Part of a small language model's weights.
Size: width 640, MLP 1280 SwiGLU, vocabulary 16384, 50.5M parameters.
Training: a variant of Muon for these matrices, 1178M tokens, 8148 steps.
Each number is 500 + 25 x the weight over its row's rms, rounded and kept within 0 to 999. Layers, rows and columns count from 0. Numbers have three digits each. The size before them is the row's rms in percent of the matrix's.

# layer 2 MLP gate, 1280x640, rms 0.119, rows 1228-1261, columns 576-639
103:498517506508458499504520500501535513516492477452482532492497460545515484462462512499530525505512502468485459504490509484477473470491475500524555518498476458457485490508486495514486453500482533
103:518509509540521535487520479531442462507525448503529574515483490478527511516480527506483532467447522466492509506503472474530504511513478515539465450504532503484520479519478473513472535534504492
100:509511535497514466478509501491468482507539502508506526487502523465465457527548499504484457500538540462529467475531495529463491463508467525526437472532505525495553475500489515501474465526516505
103:508512483461503462520496531504481542501522517535568505523459545512485505519501491520487504459462499519472491522516507492480464493494458532484465484520522451525532485478497507455500541486510505
099:533517526534558501511471527504456471514497528517483513541487506487503523516487523483498548472482525477527455495520528496465495534504530544492468477556476474518508494482461519494508520453555507
100:510511487491508508476484462530493492500522528459507499525485474505519545503491468487506470493504547497509472508484486453526474519491458433542513479504530464481480494431506506519495512500470491
101:531483492529457463506523504474457524517464534498490458481511473479495491529502441521515469546480503481517509498543542484480494522471502483537522535517468525525527518504519480499509498500491492
100:458509498497535504503487495418494496497493485519497482524512507514495508515492460488497526495496486487485529528473499485470518504488515519508539498549525525462493474512510527490459497485505486
104:513483537520488537484525475450513479484453512516510480509488496531464515474523478520428501520521474495510461506494478437556530484478528536534502485502479471481491453507497466478511474515488498
099:497478562478533520496504499512519524534513516491479533490510496505487484483474483503520497536534485514479499544501506463498465496542486468504525498509499568525519443464523511499508549490518457
099:508542479437495502551522508469484519521472488543519483443568522494505505545494447553496502472503564494515485500470510514496485506494531471496467521476472483531511494496486525474491509482493542
099:497537486508501510494558518506448539496537483478433528477454484492486464455512510524477526492519474536531500498498539517529478501507546507497471525497475522501464493474496466444514470501500483
101:523552494500544509549495501467469479483535505535451490464470493481499466489448512524515516475519543474513501519485453524514531499480475476491490511535508496451457530530487537471472496468524502
107:499493490484514456470502513479479535512495521505553506470527493441440501503525487495504446462533506524501542509538529469512507517526471522480532502517501536455486513461524514495529484471540518
103:480460460464497505478521516496515515487474517450523486541505499515548499491446476486503497508500485500485457517509498469524505538519507496490469473485479511489489499448543494466497490467559546
105:483497522494497452526484506523486484494545535538494513531492524498525511475521501519503520478525516525492496538497539497504474467490437527482465473466467488503506490484479504511537493518529509
099:505483504487521523450509488431520529506483508471482478517499493545510498508484487498492457496541497511482538517484490507458506504522508504455525479518478510511484515488511482479490494462516474
104:548471488512472508490469511557526470463464492523514490514515501507493473515496486465488494461498491507510504571485479519497490485487484498497471467528493522491513499476506480508500497535512504
099:504538499530533479510512500507509511516497522475486482500532472544511503495474488509502456468486534526514477522526508520525519502498478505477480518486489510515443522508525453497488469485437511
099:502526498501509487518510548498547508520494515478515562532506497517510473499481496481535491547499506500591512515511522470522485477506560478484492475531506541476489545489468489510493501525512479
095:481471514499517521509520532460522528507452512513502524489525484532467496506500502500519505511479539516479497473539497502553502471511504528529494489511499498483481469504509474516492476525467500
098:474496449544486479518471457479496493527521472490544532458465499495476506487462479476490505534473524514474522523501477456478519472509556507505537514469514506509464498520503480500505524509501476
100:525469490507493479485493498528497523504484492521530516482522460459514406495512503476508521528515506481493529466485526506477499553525516501542514511489495493566507495492482457533520480508513524
095:518486534484539502513487503546528512491476471475483538483463486491496489476503507498490478543481539497546531515504490489446578489523470504523489475478528472466506478485513498511542489467520491
100:522524486493493522512545531474521471491482509485503477512491521500462510481525492507489513524483547483498513467515508495476486495494480521491584502489524461516474468519488417504505511525483491
099:526510487503454484490510507538487519534542495519524541504439466480472507463515508533509505489526490523469504487488512484504489460532540489498503460473499495519496468456479495471520492461517489
096:504459509532498483550484538486503506504460493475520501503488493441521494536474488484493460494468516503524540493533501493489478530458469489492485525486534491467513488487465471486525488559543493
101:489467524535482486500457517449466493463488528546468506452456486483529519477504493474498480488509501464530509535479526517500497493472494503500509570498498489499516484555524521461536544529519498
098:501461557463469502493502514492472544503503517488499487527496500495513446533497511500521496500493513506550511472491511498470554518529500479483471503468482525518529503518525500499476503488581526
103:499516497508577482478455537497526503519505502553518512474519511517457533501440525510498456453481487484504495516493565450476523510510509537458506498535480490481507496482522477524486508495511510
103:532502495487486508486475505461507581506502509509483512510518546535473487508504496528490511508503519503526513476531495536507546535513465493506486483515544508492502502508492527496482487533505482
097:516462527492463485478519506537485443461496513487486521467490479552515498496484486441549518480513509479555490549542494465510516542519507481483528485500490488443489494494524527494491472479553458
099:511523490525552475482487500490483486522521488458505498523510444479464436470497497479490489502537522472492508563485506506474500499515513473472503541482490485495481486499522509516461508468477497
098:530467536507458552502547513509483535482565471474531546532498482541515463472527496478456484523502503517529485485461525544471500510480530467509480452490483515497484479486517518502522542531457521
# layer 2 MLP up, 1280x640, rms 0.129, rows 1228-1260, columns 576-639
096:508514486476473439530489551491524517522516462458471488503492486442541541511488447524477544513487505469450480499534501508489494475487478496511509514471492505477498501500507503497485524503485463
102:486513502525485481489500513531528480466503507470514516502502554523510466426484514486521539497517508529489504547505547508507492530448498488482514526494471521495482499526467513454518449511525483
098:513468519464509522472487533490459510516486468534502514479512447474487462496519479478507482491502500526497493509514567491508426495534499476475438529496512532526502524520487458547472521487470517
100:496481496493504493538488459501500485489519466528547487470494488490507506476504501506544481508490482542515471533511573497463511459509491498541499500547521540540496464499471476484442477507492491
100:470506512460479534530488547490526489519529502526515473568518524577501523521478532538466500484510549521455521497537484481464480511467520495482515487450517443502531514510537547530438505462479547
099:516539439508526512507532476505529470474535517476486467500500497465524485494507503505514490502525507451536484524473484523515483518501438489479497510468502517466514520504530530532540517537521487
103:522479483497518546530463510510487518486513469496478496506473530470482511475456571483478486478494478555483486530471471520481510527595560531480486495516501485439499508465498503475524544509496502
100:514485533501474471536515506497517481500514494532538463504441502502521474509521578453566523517500458497452500508548485471471493499552519497488469490502483478491488510483505490537523511480481492
100:478492500531517484521533498498497457511505523506495537494521490496483499489512508466475533451510523471463497473462485504466498471447477505487508505524419486498533476489491498497522522468512490
099:493511549494505478532521483530512526475538542459523482526557531498486469479493503504510508502504480507504512556510487500500467527518469502485492490509512545474528501492504471502513497478498469
098:499482512498464481450528489498483529463514481517467510475490477503481515455530478530491547512508478463492523517529492516481485469493501483502465466497493501527559524522523506490501508480474527
101:521505523496514452470489527521522489478519490504481503474448517468488466494521466489527470495522499515464519486456474512486492472483492538466478531479483455539478491536523506481552442486468461
099:462471496463475495534469508517501455536482472489514525436505510536530502468555491482489463542558506496477485511509509486506495503488529539533477518478477512532524444492492471495531508536526511
103:471511490496516553499492508506497490500534495514501528521461482501490473543485495496487498485467521483537529487554511502531529471499471500470469480507499500500551521463500496480503472506504514
108:488468492525464489509417507513466468535528466522532577509473474509500484503521536498475558505459476508491497525477490493508479462531502526510543499510509481486499504576477522498562489473521493
101:479533516491538501482504465508507504514502536481527455509485532526509481495491464546431493466543491542507525447503470514478487512500482512496497486487495475505535492535515480534513508477545494
096:449546513501547460466478519526500425459462493513530490499514491508471479506515503536525526488493543490502499518487510493534490475486505473527522534554517472531470541531509471489469486479494496
106:519464497534507489514490536533505488514470486481519495503489506517495482466559501507511481520523501466470528524492495519455506466502495501511467491502459518506521493517439524506508504501484530
101:505516498523528489491517506514594487463529482497539492490492517462515495503536484509498480480489517517459454494518505524500498490500546485549476515521519509486501507506487472509511452503448461
093:539521505476497494504462517500501469514513494579505492514492499497496522475489527537527538524509531513504509504515540517488538484493484498510488520410522519482506480529502495555513419492547520
097:517508492516446479509494482530492499471507527499486439517508465505485474481493504496521528457490490499478531494481485456513474476567491500484496534503527490529454525478471507512518508491519455
099:481490539495474502482529493532496524492500483498519498525513514505503503513493502504538460446511483500496513529521494459536474497475440486487496477523561446487522532478503490493472554488520507
105:483445458534485489505454558489489491498477490486485487475495536430480486527508466496512507502489526477517498516492514520472479490531471511510535507488495525463504496479473472513537534524517504
098:517512477503508495508494490504468486538476501500512469530494521498531563571507453520503526482458496498453503555487519504531501519490476535502516497438513467451477504537516485492505534519491480
099:460463475512529473498460488492513478516491469495514486543460496486502548462460522513503488489438520532466471490519476481531507504522483481486517482495500479493483437499514469509515531514467454
098:466500498441516470519548499502481500520496498489510492504512490495475547497496481511512477492490535526501482510532500472504528462489478452474518493470492486500481525485511476437484511519455483
099:487510474517519485526483527473475467494461498490466514506510550467465509487507484519491507505482514496511559444525515518511519528493514498478536488505499461510479471504493512518509475469519503
100:489526492551496507453498509503484511495508528527466502520481503494499504530526412509495487480503538486473534479477501483507534489484523474506536505512471474477525464467544506506513485532461496
097:478468502502492516551493510524489493496503479490489510485520453496496553510538503514471467555540511476502501496482533560513502500537482499503498543510482564498435489492509497507511478521464485
098:499517496488549471554508461472515504478518509507492530452499503551452533478533499506536510526512481525551480507479489523514489446504529487482452525483480507561481478461490460506513490554482499
101:540469500472522516467500496492479494532436510498508493489514503555520480518531501520496512499506492488475468483550471474480462505480540509465488507512511492527514510487508488517453458509526478
096:501521468494517506453516470498497511501453486478492484503500507521517542497482477486491476536476521474471526499539494498488509509494505461562483451500502501502506495511504539512496484483474531
098:515478530510453505473487513513542505483529519454495518493502494480507517501443515484489494499464502501470505482517497495531506548465462526484493503552458457491500505493440505521468488504492513
# layer 2 MLP down (transposed), 1280x640, rms 0.0608, rows 1228-1260, columns 576-639
099:490489502438451498516484514507472490515495507467457494510507472530496509482503503460486489496500493466489482472483525484490511488480519486495517540496498515483516446468511528471513500496514473
103:519438505458472478506505498515490473480515508489462516528524514492539479491517516524493490491493478530523535462531558503488511511508496457565491468494465531525469471473533532474460489454502482
099:533493505499502512515502519520483495510527492497502540484535494482475466543479475515499453523529512507475463514515507475490528477476499531498483524461511471508534499536472475529485491529524521
101:479491450538493490516477507518458507491563491523490478541507465484519506488465493475444502499466502525460520522467500513519503474499484511549505484551511506465504456475489481474470507525501503
096:514514534477508494494507516504499541508530505439501461480476513529493509509500488516459484506465479481505508539499497513494463510513505465502509521467483470516488484554573528522510519508505477
098:481518549503505543499460482524519495444500526516512495514504479517527490471545470483481459511501481505508516530533510524459524558552498508493492513531518499514483455514522509524488546506484519
104:555465477517522541477449492499502486492508508512489540498501513544494555525505588489526523510478482459511501486465496522524506526516501456494543473504493526481509473497473500485478525500530474
097:487512495516478495491514491511514483468499464511505456479516474446505495531513503495493484467504487497492500508561484482516510502527469512497494513454461534494536564490543464531542497526492465
103:461522483500497487511536530521554486488495527473472491495510491513470544495501494531524498506477528463493479541503551485488511461495510510493525541554443471463508444486490508485472495490508535
098:486492556443526448514484515508472509551476478492507466506484533515476495474505505477516464518492494483469463516486515460520498451502498456474493494512500497534481477503515493521489538471473505
101:510506500519497475484513517465499555457517504519507483506515503497469500529536465477521492471489467534457513490440502517514510472495491525476539550522521521476531484497493508532493512473511472
101:468502502488526500476510472493462498514519469476486444496503509462497520480507521445481480505543436487464524435467538465503485475556505451466537505493514506510497473428495504519535488532486496
099:481503470486514508501538506546499452499491498490532486506489518526512494534527540461500486489506484463519510516489493519475524503529494509494512506518512493504531538514505513474542482529487490
101:475541510490460537476478491482548432510475526487502471490465485468472461524494522488521500506513485495501494538452508481506544483506487510519542511503471469529495488461496494498532485478517506
105:499479483524468489455484465535527495535483504463528555479465503462476550472462475510501509486491516491491478467492498506512430502506490523426500502461493494501496515531544521484486455548524465
102:528523454502520516479520473475530513484506468527519474486485516536531522492554476490498538459500509518475477474528453508511494499510487495535479512500450495520502530503501451538537518509479532
098:499512485519498515500537511493508496507498511484523586474530532492478486514512508493491512533504452497480530491497488496472524491466436488500548488499517475481505487477506524509508539494503465
105:488472502489492472486498490503493495475475555469517450495493505499482427470505489497457500463534482496547521506525492538493507534562530468497510491491445527487537464519497499501506525503535517
101:504544506513513488453514512513517489546476507479503523523469523512523512511462503499522523513451521506514506471559551508479537503487495532517520443550530458499535476520493492523494490481513529
099:524543466434509496506532490531478499528517519523506452499483440458481448489519530508502463488519522451500511511508495472546484495471494506456487498525530453491561461488509489512509491490499492
102:501453516513484495463511507497509502504531496449465481496509507518517527528489466501504483499501472483493486482478489525500477509514463525451487537504463488483468504500509526480556527485524482
100:540484530477500526498518487521543510537512518551515506500469513497536499517504513534528486501480513533491521493508519498532461469543484519472486499506488482472500489485483505499495468461492522
106:487469501477469474485511547531502448490478522485518491500511522523522489485540480475514517485484486550514521474480493522549491525510457502494504534523494496527493493508481519517496478497489479
093:503528497489531494480492510499503516501501523509483451486528485507542516478458482543460513521496495471530498483472520487518505408475513514487484462520504474493484517469494528511505553479470499
099:478478506499480490491516480494514491519507504468534469517489512495476521502544546482501503470531507510453576507525505492487506546501493522493536479504523516501518486468477492517524500475478519
098:511524465491495505481591467495470473555554550522503543529543516529492524478561517500493483533505462483518485513531512480534470512559502549481468529524512498513495487476537497504494463454530443
101:536464512587506462498474491532517470510464521503511485434496492505521509546503522460527489500517528526549500477493532450485524476489487500489494487492482522495501471518532513505526480470502517
101:480476497497481497544497508510475451504490523482488457546489483509549441480518476491483484504472505526519509468532525509488536461482523510476469469468517512453492500510501482491496506549523474
096:495513474507480472505472506521466537512549490470528531462463516510535487491480506539477496467526481513508492553487503468474507530508490470480535488509492505499534468480483476477488523505559485
097:484478500503505454516520487516515473532509477483483463478473511529508521501503523494459524522484575531525469495500506535507471491473494480537507443518494507485519487485489511495505525507480460
103:545472484491543512503556530486469498477475517553494478544481493530530487512489501495490488485468495479505483433505538465446517505510497503476449487512562471481480520509468461488483491529523507
094:522480503517487498548485481499524483471497539516481524528550492503493456513484509502506480466477444470522516518499451550448491448480466506495504500472510499528502473532487495488496506480530543
098:479465493555460460498519437498468511506474558513503487493519538495479553486558521500536511492498523554486476484496485488505499548476536528502543499508515494508469483517504531501532459512510535